From a checkpoint of a small transformer trained on Wikipedia.
Size: 12 layers, width 256.
Each number is 128 + 24 x the weight over its row's rms, rounded and kept within 0 to 255. Layers, rows and columns count from 0. Numbers have three digits each. The size before them is the row's rms in percent of the matrix's.

# down: layer 4 MLP down (transposed), 1024x256, rms 0.0849, rows 184-283, columns 64-127
# up: layer 4 MLP up, 1024x256, rms 0.0889, rows 185-284, columns 64-127
down184 103:165153092122129138124134109111176138156123142124104087123091135123134112117167155139129135166118108108155141128155169099113139069110135165136126107106169123111158146116112163127119110106086077
up185 110:136112105141142147093116113107109157124139117119117096129137074130119100094172155116178143099115127156127122135141142135086137110113138113119137104159122109102160107131092126122113147132118145
down185 106:118134151157140126070096128102158130146096147166167092099122111145087129105144128176160093100108091098157148157115117151111099164110094107142113118160132126166143153154140099183098104179141168
up186 107:149149110111138185145116135104114160145116142174139104086137121171124140140152168111168076145114114130138145117143137170208162110128137114138130099167092137098135142190136121104121148121161155
down186 109:114161116126154146082131119117110098099147083138119156190158130144137096144132103127108130112137145088117137123125137089123157103102141164131161124091115134091117150169109157110127128101123126
up187 100:169151089116141134106166124094114142138099124160159112125089095135150150158106165120120065124138150132116177126113123144167138129099137148125131115093113142133118089115150125113127165123148130
down187 098:109141085109133123120116148113090136116128096125136175114103165107111101096138119181152145153073152123106151127121123108137088139197175111118143113127097142111122115102151104179108123122109110
up188 110:091146153078143186129126110158108144113154118180149122117157141102120134146093143140158112141165158152103129158121136142095117089118129115101121177159111159124154111119141137109152149125107154
down188 108:171108138154133134155131154096130154124117129168076113171161150148158153148128133162093148126158160136143119165123128144133135125173149145132115089091114119135110145146096116107115122116112187
up189 098:169125105166111155145154116144157143173159149123146097116187114132163112099146137131117144158118124127116144084125132151115160065106116110112091125143122107146126131138143136156113128121158141
down189 098:136125136107123154112122132146127183109098173143113142126113074160119098125057171154153113146130129130142124130107146130126166176131120144137102149144153143142106127135102094142134133093167064
up190 100:147177164165132127063153130152115127126083119153137100141090109142107126143110189106104103078118148138127114104114143122133137151120136105100145134129093139131134132127129074151092130163123138
down190 100:152099128078144120110126148164103116149137162082146151099099156142161108138121126157153144170144101127189168118140144112108127124119091122143160103137103119173128138137122162103155145111074088
up191 096:094126136111134116119125124132163197176136146184106079110170126155116150090155102135122140156079171142155154141121129161156103140121094139159126147078157161122157131143126159116107144133126128
down191 097:139158126140143138123136142122139123133093145162107117099091149122089106121129135145126100111124122140112159180128088139139114131114134092121104144123140122172119085146124159093155156131162144
up192 103:130154095135163155144121118150109119163128134177157099133134133143107179114165163118119135146141162087113135097104157154134155086134163098142135152158160168113127126155120134143123164154152143
down192 104:111089157101116103159142155161133137154114136149120122158159134173135142113141091122124106194062142135103112093117140169128130080137127079121132140133125140087142137092136129140140135130161182
up193 086:140130121130171145142154110114124149115151110131104094128103105078127121129161122104112128078103139108128116106142181115129050133098097147083137106146142093110182117142138122126162161092099136
down193 088:124166127154128110134134135117090107097107161133114149108073112143130142136125084123159127115118089140105129112122079122126105156104115123162112105129134113139098147084173155131104130142136045
up194 108:118150121148109133149085142157165132155126133112128134112141141140116127146107075103153105146137151111167115095135123144110091143096149089126113146141143085115123134167140110124148088090145154
down194 106:084137122085134128117096106109092139125135134108124132149145130095146117116163156134204108121088121134101143165121111137130114143082108140099166124082100143181162115084127123139137126140148136
up195 103:144109091152123181061137111121128114115159165150114109174191124116100141109120157127109092134141103126148119140139164132160111120114174129125141101135121135092086137152157150128105144133157144
down195 102:115122155146108146164113130143087116096171144089123138133089122119107176124103119120189111077106128106114108147127124097125124180127136131138115131122119142078125127133114125110142118125125083
up196 089:194169125132149137086125102105138125123178104144126138140128129134105120153144120120153070126142098152120153124173162152125153110112142127110134137179138114121143137135104121103127127104146151
down196 098:156122119114087097083125167140142068134130132131139165108101151135119083134112147121122124154147128145132126104120178108113175085129114137134184135116139153114117137138125089118127102099123132
up197 095:164172074112152127088154111126123097176101092184081129145145128158122136116129153129130077119094122146164160128126162165165160117125081157118119110130115095106128079205133151121145141161178144
down197 095:143121157100105124115107145105101134098076100119159120191102130125144124121109123129118149131114129106134100163130115165156110121117084100125141145110136109166114116147128154155113115116128069
up198 093:131145132104117150144159094170169173131142099118120132125103110119123125068136124127155156137122115122092097063161161124159099163133130123119132106143096138077140148107132154141152165173110134
down198 093:129103145148120125140110126146121119115150148123122093121122165167124133162152115155157153190146172154084134107127124181129120163090116108123120153147135131135141149094121147124136105125138075
up199 092:122154162133144100147119128143160153140135088102100132136145170159129121148084110122139134128129101118149199120182115154129136145170104143122150101135136164137120125173115106131130106160139143
down199 094:121166132151087161093117146132126137107088162165162140121098103084135111106173130110143126175128132134066128137109118109143106139115114172120092124113132119101146141141106089133081143114110109
up200 090:130131131111144118132102123116178110111165118155114126169122141159155147090122109126110147114147124145164125124130143152135126078175144133107186133143095160152124128190135130146112131113161141
down200 089:138183123162153143133152100137091170188136140130128108102174130094143128149109133120109125132110124128112141157144125118133147145116107139114063135137148131120143081100131134132115111158107076
up201 102:107114119139125135129175109130105127112134072141127112107145102146131130109123121111150086101100141145126122139101154142126104145092132124155119120165125134121133115154134148140114136148105139
down201 102:148121149103138119138120107097098104152154119127142139130132139157081080115122149074111137159122147140126168133112139131131175130166141138126130135140093124123124125107167163139100083097124131
up202 097:128146124124133107167127120125112189142078131156161120077142098154129111138111112108133112140091103111138164108129122140116113145101122151102100170147121128122137083207156094125136114171114149
down202 098:138143145138111140149162132134138131131109115087143137103116166136133119130115091108155141145173089140126119083138144101122110153118152142152118135119134172118138128141097103131140161132125097
up203 100:138143144129128107111103115147099140144118125151114141108129102139139108144176173124185105126145162141110129131137192133171127152113133158145158148146117091089144097117162139131078158136146136
down203 099:116116143139115123117141120125169137106080113146072103079145127146154097149126130109105172132130128137147113100151124120120123130136121143128097139105149172114121103134133117108161142156115091
up204 094:138154134106121129083091111123136119094122143154140114098140092127095221130182135084126101144124143116122140133147149133129112132086109152096122119134145152144114128163128137147147062105110139
down204 095:086110107110154128135131105140159143114116095116094130099148171118117106144125147118167183191115134176131149110126175138119146100125110117121125132115121127139135091125129149116109133126128137
up205 102:107134154124150106128118087121155118176155111170142079091163128147164130100117115109104162114127139091110145132128114143144123142149158109143111107174119121148141096150172153149059145155120147
down205 103:128157123146150097143146139127145108086136192144114136130157106151129167161154147130116125090135151133106117121104107122099134118103094190161128173078162134131159180131145110095174149091126176
up206 107:129127149120088144177096136109107113123169083146137116104140163142106168127118131088105069102147082157128146079122157131129109111135111113164117176129111123118162124177156142114111155162105132
down206 105:117156085118125109136118109128106154105172145154123155113095112104123111131113169147147129148142174144131114113076116123123162102133158147136128098123119201128129116114159079069144122143164099
up207 096:125117098114091154090148163111135147099144150120114131125109075184128132123094120104108112119150129136125181125186165152112116170083140094128110127131137123125129116133146110150166126086112154
down207 099:088113123138132139145106172103100175114064131152133191145156132153152136090118132113106132130154119145121138148134116097144124125126148107152068121097139143144114152159144116122127133109107094
up208 084:144105109116102171097091137131140124158149153112129129173155086126127121130104145102139112120094095105182125128166133117125142134104135080144130154157138147143180125142123082187097149157098161
down208 091:126125154174116129115134103111085104107146113083123137151113140135138102153126109108063160191149108118089109132112143059127145167114094139111168106119120131148158155126089114147122155086081043
up209 106:146143103165111144114103130164103122132133103147130095110130124089122128093116085140157085137131162124096135095164140133147096146143138187108138125123111111137116118119116111156089142135158159
down209 109:139109158111121140089136127128142138165153132087090127135164146158110150114116156150148120090094131136072171150175131140181104109128109114144120141126159151096189128092147144137165113099148177
up210 101:145136138097130182108162136157137118202129099144141119141142121110140138130101122093159122117119174156105130088132113129124108123128139121081107130141140081142112105103149100154143151085124145
down210 104:144140108142133130087146124148154117127079123154130136115133096108105112131129124139123158142152139107140101152119135122139121153134111125124150109100171129102120156120138134130089099125165117
up211 094:138109152089137102104126113105121135118116099137126102102145127144144146084156116098157124151131159155113126087112166157132126139112113130125180134110109138128150135108131132129125164126154152
down211 097:125111104103172150111124115131126139113149128140135109126172148140162114169157110082106109167143173153135165159139096147137135146086100124134106092105136148134118130146102114117121125186144129
up212 108:138131151127141195134137049145138152114126147153151083122167122132136123149124103099113126133098108110143141104162122131128114161108102128119087125142126161120107148110098100118178124071132165
down212 109:149127130114137053153119118123102136111129114125131120117129148136120127136112134148141123136106124099150138147161110089127155097101162092095097114132187145113148173153119114105166120153125133
up213 110:130123118109129113136136134112145135169137108149095134123123174094145124099149124056110096116080126121126174105165137148136103153136182138123148109116119152136108140191148094122128100173108146
down213 109:137150125119131144127164133103138112139136080097144170160118136127123157128149166145123081107110118129102128143129117152180101116123128129164114108155092110095127090147104141126144117172152148
up214 093:119129125141116094096105095147113163142084075130133121131145157096135145108121118098134136110084128156171132126109121152139098108115139169108148101173137142089169099117111156076176124118122158
down214 096:120133122168140163130119124117137147126133161135148117142076162087152139119142178140146139155117145173172140093122115159119128121145133133146096106161150129146158097130105094125133125103177118
up215 092:123178122092102128109080082129161098150125100109120114162126117119141121102105144129099140117121161136173143147155152162085113114119084135133176158120145118124148111104094129103145138143090160
down215 096:172104101150137102102106104102117100167127130174104156123125078156117135114110097126127148117110099152107134079138116130123090130131146135150091108151163104117148144086115141086113094114145144
up216 106:140165095122134115090107141131134137132127105166150119098157110119111108143110169096124088137066136118150132105126149132088164157109135144108153090143079122121125148151139113106138164160135129
down216 101:155127124128139099151114135123072121107130099114140159169127157139103105132143109119109151181107100083138145156085134118101116163136116153162126117167133141129145159191110090160172154130092056
up217 103:128126131105151150121110100146111117131118128144082064102126147134120135133109126130139130082104156107163147132153133172126110103097097138167158106147170176152129145135150114119087166133114150
down217 105:109126140107151129137150119146153114099076143110110109149108163160132098120111122143103143118158129077158087165151121145140090114135105132097129116143153100132130164145103139121133118098131184
up218 109:127167105140152143129120090110125183123095139157098116082143138123124147113141135142096103141152144123122111086153132139114130139129144107108099104128160150124142107169136127125082135127124153
down218 106:127152136119136137120121162116138102139127102102132101136104109152129107151152156118119144123168150160136136072096106105110110128152112175154087087152145149107109130100094125095124132113144110
up219 087:145154098112131113153159065134123128104174104155110109072180127107113144112113099110155142109105159139184151088163122139130160145136148126156142167120112138127148086149129129131132149170153160
down219 095:102107115119145105114101160130185135098138128073113158163114152151164102119120133142138083118128107120134129130109123127147145127130108135137127121157114141144094128084139161157116133122130000
up220 106:124147100160092109127121125110117154139119105109124142128131133132153138148178133104109098116116121141150159133107117170079134170142134095122129124132130183100104092147133155121148154150124212
down220 114:154116168140125137108131097112139101158148171111124126149066120110147137122120125110120129098150135088119143148120139119137152120106156139062154127113157114161124162134120113157097151151098151
up221 106:148120102092142107069080114183136139142174109176154105086171147117132139127132159105116123151130189164136151114125175123124142155155139105111120102142131118099162120139169132133113180143124134
down221 104:163132160101113129128124155114136089132132158105112197173121141145112090096154117112168164163134121082136113098132133104112168173106107148103139104145105132111143145168121160127169115097140096
up222 104:171139145150115152098139136114148146126141121133110101159134119118117190097160148099139124094168168112077147134085116129138129113122131182120178131114126142163124114155138143133123133160122142
down222 102:116118160112140163082109120147128156156109112121141111069138097134134108163126140136127130125123129100142135086139120130150118114144160128138139133133066117146114139107108204167158134145142195
up223 106:146153088123118086161160138132122144136114126166151103129150140146110125128132109064108140136065126106120141103099148126127112152093155102101133166162121150131135113175199113102152080131157146
down223 104:154135126159131133136114117129129092146101120100141107126072162110150140178160137141099143118115166140114115133163124079084102129148139157126132115111127105137085061118074156105159115085111068
up224 104:124099117168158092098122115160159150113171094142159111124140114101131145114142128128127124089102135147120123169132147146143145101141161095113077090096109132105093115117128159130099130141208153
down224 106:131107159118135110112063150160164111129110125149127165127124133152144123141131105125149130156136180094088172136150134175147138137096130147113128129124137179139124141134137117070105129139136200
up225 030:137112096100157165108139060084137134134128146124126077168161124106124172120147133095182150088112097132126126138157159168117142145132129136095116130162120141114168111171115115115113120140141182
down225 029:145137131125120139106103163116082143109140097122069116135136140143111126104161129101153100101135101144104132143163134117130102162114116100094138120133152113138103183154104120118156135106135088
up226 104:156156086105139119100146113101151126132150138154139130109138130113135117145145152109125078118113116117125164150162151130151118144077177142065165179161135115102158142187085087103135101130176137
down226 103:154127140126141126124129159159175093098114099098107094143152151099132138130138140138112135136137117146100080139133113128150067155155151099083127113114135133163108137090166143149164150152092099
up227 103:101127137091186129128088128126169115142126116116132103136137131117107185107129121098146150096121120114145149131152147137191126074062149142082170124158134095139147102168108144129144133159136149
down227 103:138151116128131110131148129137120146082124104147161152112101137106103100098154128126145164110173122114166125105106140108128093156116097161116088091122146144140148167091144111139178148106127170
up228 096:162138154106130118144148116156134184189128125140141109160108079094112149179107140096118105137118118138146127108119116123143130107139139141127145099183120108164177150139122106120116169154133145
down228 097:162137130158166146131119115110166119119131133139185129148112178133155149131099126121103128136099129177094160103095093149146148122151158133088104126136115121136125139144151129132121151132124121
up229 093:141172094159123087084107105137083143111171114125144110169148116153179116114111087126105117134151090125095146135125135180145123139115132119147136152113135077183128107153121135133126125136127156
down229 098:103143091094154115112114126198163120159123119105121131128106137137153152157105125112132135119109157148175152089114106148156150105148095128099108154124144124119129128151164126113142079121128065
up230 107:139163127150124134116125126108090113117119141128136094143134124156158132116137130102155148112156124107099134091160132145155126114125087112098174124132106154119122155142151125182105159146170153
down230 107:128169128117121121142150159146123112133163113121150153119133123087125136132051103114116102099191137134100162131125125151108134136141121141169112103106137143120153095137152115094093114111092129
up231 105:130122149120120140125146093095118128100142156156105106099182147127104182071111116124135126105133166107082119142143148126134113154139089123148132122142115179135161110133155144136124108148122135
down231 105:122167129148134116139123135117108140122121119142130130177113167097084134123131124087120114123106139083066123175141149109113161126179110133151115138143108127122134141127109125125133135106106100
up232 104:164127188115150099119108121136146136130139086148115101133163115105135127101149120120132127115140103118098104132152119162119135119127163131125140119183119196119097133120100111080170152135137173
down232 107:126102127106097065138107161123117144110117143132143054124163126145166118150140122170065093155132113129110127128126131129150181116106114129160140127130092100183099122135147141197119127167137142
up233 104:151177139111109157091115122159149165130113096154154127118164105141156116089100127114180092122122131160158166156112134186126118158121120080127122117129134097098135107124125146125113129138104131
down233 103:086112094154148116152093187129139126130063118137078122113103130095087119137088085119123128102106107120158081138150100141129094147123124158143125146142136126105152084137141154115146142115097121
up234 087:133121146125136130146185078173115163133127145130143108150165118122145127107099127120156105096144109124157155122100120163143127127113106158123104153157116123109144097189120083154122107178142143
down234 092:119120150155157152135144145147175114165140169097138118101128114087145135099125119120153148131179119104141170147101151130119111129116104138147140138106111182143103121108097124130148116123169141
up235 097:096116147154098122114157117146155128139160137133093127126141126149164164135116127122110096099120151106161128126153162138098148079119118113115081090131116108104151129107149138167115115113177148
down235 096:140150162161116102112104117164112138143142118143116159131103084116139100143161141142079116106163116172119181161112144097121095133138055130131113121139161115110134121147154134136166121160131097
up236 102:159160116111106115115116130075140158153119093171110154109136138179119114119150143119122090134140115097120139115118170138159149176108126101106107133107111089131129142162120092118130096173174142
down236 100:112134151122139118144157082116116104077151152132111112091124131119142124091069143140115138101130123146129133111144147106126162117116107146122129137145146107172162134124101159112157144136066127
up237 105:144120119135154162118137119123146123140154057086116148138102094109143123104135199073152150112105147131127114125111169139147115092118156109086161135168102106106166133117106153115142100119127136
down237 107:141118069145139146111142115140104145140148092147128127118080147097102127153142143106113143101157102124160118139149082123121066158133093085151136113129104125170122135141107112161113118148128148
up238 096:168136127084139147136075120129167180101165133124178106094153073130081151120105118113172122152123128102159134125153154144124162133112158144133085120126104104119121069129086132125129156140116138
down238 096:117175125147148136132134105160108130138129115112145132141124135128142124102125123108109138138175097113127153143141092098158127134084085104092139103132160138159134153130158171153084126099090098
up239 100:173139169098145121125127120109182161123111146131131075130175092152163178119125153108155100151161119115131142158175151185138121168097086155092127145155142093144122128101127119123167099175110141
down239 098:130172133157115115127123136129140117167095168138135113062129151156112133120130156157084128140114103119127137131118145126098125142128143125130139048159157135105144111139068116132155119138137121
up240 104:132095082120137123148137082095112123106111178153160147160117140130147124115106140098117140141139118141152132161122148160169136104145121110134117156167122106137149102214188120124119101144091147
down240 105:117105109138136146094119111102135115073115156136074083093181144137153107147097098122143175159155109113115098133123149145130165124144104087075138144136118178131157135148146132134149076131142116
up241 090:157153099148082152085105119124131159167136118139117148094170126151127111082136121091125113123119120147146167129190165129106146123128170132122120113122106140149165153095101111136107118117163158
down241 092:160090134097136117123124149098113155100116136108141144124090155135153111145125121160145131150161129120140131172112132146135111136143083121158125142124120123113135122094127138163159077074103118
up242 095:109145163108136163160108131138132203142134073112134115186156129100136122119143158119162128121122133117115152105156132118138130101122145144128143158125123169158098146145182152114166155172133137
down242 093:158087143155119128101103156156132149126172105167124100148141136132128152128121129183149148118139152149124111140121097173162102109151101092143170116153112154137118132125116115102079122111156179
up243 108:136198139120130150140098113133144190144147127113154122110151108144127144151143115137157074141087143122155155103140104137169100104132098131120094142132113098078152104113121080108102153152185135
down243 098:152166143126146090123137126110128135100138159142124118103110144167119091134136148202093108137095047116149109126112118135100145145134123131125109110093145114123078118127102141142137117101144094
up244 106:144128135103106125089144137169139124143170144146095131129150126092118166157143081121150136124118109139129162073180135127102104130141133140094145097090141084107151094116089122147139122155131138
down244 105:117114161110181107137139157113115141091147120129165137158128125153093164092143127133114158106137103107137185134138106122102104137133138115128120094107130142160151149159156105143129110103133170
up245 099:128160140110138119147138133112141124109146161158151113136108101137108177082128140133118150136123155179128132109144126141138130157077087137082109115108125121098142105098125111117173142179151136
down245 101:174130116171133163126096122113111103131136091100106178153112121100109104151161126076103145111100126163091124097138149094090111163114132116131136120120094136159115129152116106132142083095126119
up246 110:119171102094140115101080131121145132145158141144109085154105162100142141129147129081125136130114117148114129103128173170158145146132129149097088117143098121098166105120159120133149110119117140
down246 107:117157086145092150117122156148115105073090163128125096131116108092116147104145148164137133130139139158132151103116114108124146162147105104089170088154127126076097118155091111107106152180097155
up247 099:109124173145168171128128142127162133133121138115141125131115109146127166152162128104165123119151112090107135122159115119140154133125139085129159164124118154148156119109123115104113120136167147
down247 101:105127149126112123126138133166129145121135151127141144155133118139110115114138082134114130156113120181086135123112071153097150107125137089146123106065136100180167098174125088132131156125132161
up248 091:177164115130141092158162122103152152155114140136131116147147158083127143093127142091156141146127120141133145125079208131165112121082171114122089101159120132123116103108124134154179133158127136
down248 094:103137146170092122148098122131134111091136169136096115170121156134126140117111167145131149116106134131119118115179109063146110176136113160107091125097144129097121131108137152151128148109080070
up249 034:151137104057156145106144105165148128170134092151189086141143106158138170092129143076125109131129108124111126136152141153112114099115111114096145125140111124140135111153140099141100167136163186
down249 036:120142152110119135139145127176100137114171112120132190138098168116112133128108135112112085129133119142154104156122137159173112150128172127127147109169188160089106072092136114108154093126136156
up250 085:110127140128122127138143122118151129155122132178070085145125137139165144141099129146102117151131106116132156155111116136152144110145121117129168085132156152143128061127125154085160125151161140
down250 088:154107098113141135116144112184140143130122096089164132103141112131123136112147122110134111135124146120132115107164145177126107146117137106118135143104127129116102153139138111155134113105129000
up251 105:127133090116113118148172128110127128177125112163150115125121132124119137073128125114121076116125125154078116081132145156175103102111122132146129163188149153120134134136132113107171125178135147
down251 101:122126122111149177160124121063141092119095129161138157142122146136118137139102146159135114152129122161121144109126077151124133087172123134127104121132124112124079135183129120134123124158158110
up252 102:161120164122163110093152092135110150107130085159059108098182137133091111187153122115127125131121118114102126108115176131145125133072147098092111103157148127108130120134113122105137151127155152
down252 101:183149153102102107126073159132167087090090120151107124146127105180130074123119125122180117174142144129125162124147110144145112141160091131117126140135154136125124120159102097124126164128137194
up253 105:135148133125120137135100116123113114114115089206105099150179139078131133125155111123136086097131136126152143136134185126097135125125086112107130100147128118138106109114128145161123129154167134
down253 102:116130101124132098159097104140092136102118110102114151131085125166127154114124113118131163135126152062116140181109102077100147117142130128116117110150147180129144108160127128164110128137151099
up254 099:144130116073106098073146142137105134126132154143126143120137108156098134110173138105152092122147171142158173135093146114154131098096135152127115178112095161184162142130121142101135163162126137
down254 097:091156128120114140121084141112117176118091132111105122111128122118142124092102150146142151134149167130129178120149113131121074131102118147114090133157131151142165144061153134113175103140101114
up255 094:117164165107141152146102141103113144162137117127114124121109110117123156109123098086129150117164101124100124114124189144102097137103109134130160118171084151144157137135100117102120148131094144
down255 098:146174135088152138066081183129190140159156118138180152117135109188121143144119112152141113146102142119087152139117078145129135118101067090165116144106124092137123138113153176131161131167154177
up256 099:110120110138134150097148116131143107171122089130127101102143093117134146080122147089185117105124106113127130087107160139121137070108152129127125090102106169139200161117139115152143106127133139
down256 104:127120092123156121141161114105100122130091096103130092103116101111133060142136117158162165139147127154139150074099159143128123133158083171147129152148128146101130121107133102139117101132115145
up257 091:135160143124117127146146148124183153143170127134174067127132115120133159158136099105132130154114114097118160140150136115166130127121105131104143151135120105113116099129153123102136144148150152
down257 098:162133116110144141151108170092109097123146119163125109093142133133153108160132115144063138153095101112112152142135114036131132146146105128074085126135149124139051134135134137124132100095143029
up258 092:140123104159140106151154125148150150127128098093126110118195134122109156145110145098120077127132110153117142119106180165170129097140125092128116137206139148152178144101114101139132101153095131
down258 095:111136145159102161099133161161140102116092170098166122124146130117133144142152141158131134143115140083101145131121115161105113125144128122184131124125146106117165152105121167110100142179104122
up259 109:112125108122093117111121130163149159124143119138096109089105110130132126154113085091116103110104118134127163122143189137111142154133151173131120155129135164141094087179101135131177142138102144
down259 109:115104131141118145144130117175107194138128128116069142141087117127084056152161132099179179162119140113126102127110129081104098159106079164096126112126088153146124145164134135098122092082110070
up260 104:140127122135149186135114094101125115117118139172138095158171134120129167152141141089128116071088144145128130107139124132108137133115140110103173124155059165099142135089153144143158110171135145
down260 104:167142134148160121153097123145128120134107166135182106169166115095157142132159117141161122124118139112114150144136159146138112197130105116124141105094115084127096156099124124146101104129137140
up261 093:135160110128145189085137094083113144146125081129146136104152152095123130161126150111155131125138148094110138100151157114151152106120125089143117140151099154144150109156103127123111124159128144
down261 096:089102149119127151132132153134122091107137117144087165127137147118097075130108106119140129163133150148154137134109089027124122150157149138146132114113139131131109158114116125155109144139149066
up262 104:166133138107165166132140139173141111164151094157131100136138122143152135142106146109116146145084117162111144145144118147132117134116103119128110153125142124121193076136113130120139135122145150
down262 102:138170165079073113081136103154135131127158119148136155131152132142128116102101115144094158127132177122095124089153120139116148099170164135174151133109124118078092116104135101139111094130142173
up263 106:109132045163114154089103129140167148089148108089138110117144147162109129130151157137150118135130119101141120125145111136116158132108158103115152075139154158104120135173109130140168133174182155
down263 106:116108137160153100167104104147127163118096121136074138101140146135136139092158156139147121128141141127061101138135119073144117151136140141150139097090095151145146139147085127120113140121134110
up264 098:126133101137183142087120113192158196106192144130112134124138135146125162145092162115140106096095143128101104140151159118107147133130147113112116130157083161084145138129117178080121155144124136
down264 099:165131127130129139138116126101141083099168076113105160165110127105139073117145097098143126123128126131139136117108168087106107183112114129098143130153135121117142153118120101138131102131140079
up265 045:156154135142119109116114103196138115142138133140119102117164101121112122148150108090135121114092135160109190139122140178155169125100141146127128147113127142087114129134119134103143132150115176
down265 043:100098165142119130092144108110112163116096111083165116149117089120178104155163149111100129130158129091168064131094142108126132125130159131117128100133157146135106124142100135144108115054127107
up266 107:134151134114163103123122066146129178110132133150136123135139117128114173118169191107162139109166145096095123124137104131142092131092145125135102133122103118139176100075116139130106166112105141
down266 104:108134086180122082167170160164078107114174110146136123145086158100146148125100102106111137151105121109141108137126150113100161149129119142104123127084130150100082108131163096136150165155123130
up267 097:139174128120164122141175136135139121195116126136135095140170112103150130114171162123106123162127116157123137098165159166147111112097166130137112120183095135116163127113134084097125127120123132
down267 097:112138170161122131121138136092134131137119142126143113111127129123137155148109148197084143133184098098170120136115126146173099166107144177122142163097137151099100095117144098143124097119110108
up268 096:151131130110162116144151127153141163167159155144152139128152147123122161099119180117124133114122145108112133108144092148140114122116127131169136119145157140165149121123152170130117148155116139
down268 099:118099109147126139144111114140153116088107135146132171164149132161082140105094120124148156168102132110109075141143065172107099094167118113133151117149135106107114130112135128136129135097147098
up269 100:139142146121125122141158106170132133103157129169150128114150099155124137113072135106157130091074105104108128116159140139140121148097106165091121129109135164119133148136116131140152104184147142
down269 102:087158084153130068116122148115103134148069120101110123085140130167112094136112087106107169126112105139131137106101155141132124126111161148134140110128090086146108114098118152142144116139156178
up270 104:166155115133139142129143074145138120113152130148081107118150130145153150149171146095167129178117151133133130135145173128136174101126156111146101106167127106145155117117147146142126128110145149
down270 101:183086167090170121085128160138117130110139114078071106095083116160129131143108128152134136110106134125147146112147140061149126184125133134155081113154174143157108161154100106172121155102112105
up271 091:098167090176157107102119106092139149113096098123134082127141161155172155150123105127126086113146144101107201133164181189142126125127112114121147100126122153143133084105137124101123159145139128
down271 090:149114163103084138145131123102103102100137136148111136112133158137054120112109122123107104145105117110105138096146119149169127140153109119123126123109122120116133109128112100114149128088141038
up272 102:128115117153136159120108105141157107109131108104123120144131103138083116139136141083190140112138111096128137118133163137140131096126143127132079140169123158122138129156110130130098144101140144
down272 102:159128117113155141111148122128161120129111104113066142124105163124077129106090165114140184130106121124101107174145097129120097126179072090128136137154112155131144101160167119126128168144125163
up273 108:131137120123145101149083096140082115122170142176142128098162112130097147113116128152172084108152133132127106146115154131130147161106091122100123161180142112120137174144119108112099127142153137
down273 106:158128084105134134078184143147139096137126150099123107130141100138128085129149129114125159092186139133159130157129081122108147114106174155124131113096139122119140110108071127108111168121125145
up274 084:132127104130171136128128124146122149119139106189155132154150102110110127090141107089141089089085151137103141133142157148133184154123159137115110101102089105127172118134147096134187142138131149
down274 093:105131124108125104087089165117105136121104103146156107139149131127121112106135110090070136117103131113146122127109094134125111119137105122098155117133146148098148128088135149135104122096148150
up275 094:111135133066153132108116096148144181137138084141104118106120100137104121124138129116168128127105141152133161095173140126138128152082131120101121131128130146083138146124138077079131105096130148
down275 094:116179121130138110182115173153124126080134160112129122152111152083144135140091101170095117164100137139150137132125141127131161130120113094155110129084152133123124148100112151102137096148138055
up276 110:124126114120153134079155108138145141172096100143123044139135130144137166100124105126191136099146175111138112124160128137090149126134104113125137129177150105125121104104170132152145089158124143
down276 106:140127115118094144140127113178138148151128122093197103128108138116155088117125096134087106157186100157131115096162121163120081206145102091115102151087134100143098122129124139151137156148126106
up277 105:155116129125173131085146099142114110146194154127121111144149155106143101125144161097165089162128163166150157137166122131090144143126154117102125084125084107059140114196153074113141144102150138
down277 103:091144119129125175132126160166169087167086148120090107157107138095074130115141097141090139127116132114141120117135066125127118142120117124148100090132148148153092176120107184130140099097116148
up278 102:102156129153108163142131135174123162149096118101114138133144090135137156127137135126100077160171125139061153124143139140096138121127101145105173099122112173124178147119121121114128132132112146
down278 101:180143071176160149133099109120132136171134147129170115127137117127140123131119088141141156107154133155138157099142145161104139109128132137105143078100143081117125146156147082095117116109118112
up279 092:185112152084108106129110130132157105150127140143113126125122143155139117133104120111148124151128126116118158103137117151144139145112108107104127156110117121117155153145147093089190102125162148
down279 098:128098089141151161158109123114128114108122140095158117144116120093155088102072139125144113117089074147092138170120156127125098143121138155103113069144132174106135134143119150121117128132085013
up280 097:133147087132139150137066119115129134102135148132125106139141090172121145096168158115173063119111119150147162112137129134175137128113155117122103112141120120088140127134165126145101187151152137
down280 096:176178137058120131148147137125131152105114133117106155177122129121091118111116111115124139118152172118138117125161150138144124174128092120090115131120102146129105106136129145139104137147113117
up281 104:129111088130127120135154138125115116111134136189119125133127122124108102159156119112116103094155131093136152110146138127138102124103141107078158153104135137120114094171178112095106096120140152
down281 103:137136108152104119101147106128135150088085106108161138120110109125110159154113110135086099109139135123139109128122114139083143143115137104135133077150154090099142176127104140118139142132128128
up282 105:126125088127133157109170098164111134130127089131135095167123143148138175097131171146149133106149127187125115151106128154107130146114129097101169111181091154146130101168108106109110149122168123
down282 104:130104147124124110119168098094163166097122104130125129126120138104156141111138096128144111155107130119131115133121121102124094126116131145066162088076163174180093136113118120098149134102132100
up283 095:135130123094126173127134102166192140125149116176146108113155137146105122156121143120182114112146160138100136129131103150149114139105138103131172135171135125143157137128134104099153129173146142
down283 095:153151077118088095150140148090129111141126128134093168184137172117107135118079077163099117135133124115149167157136111131103113074120112146147140156101100114133140133110143199110157119158129119
up284 099:117165114066140135102128125155114100116130115136113106081123122121151123111117163132111106051144118143123151134162165137150129183099122105148148085153074133147143131107109103131153128154146133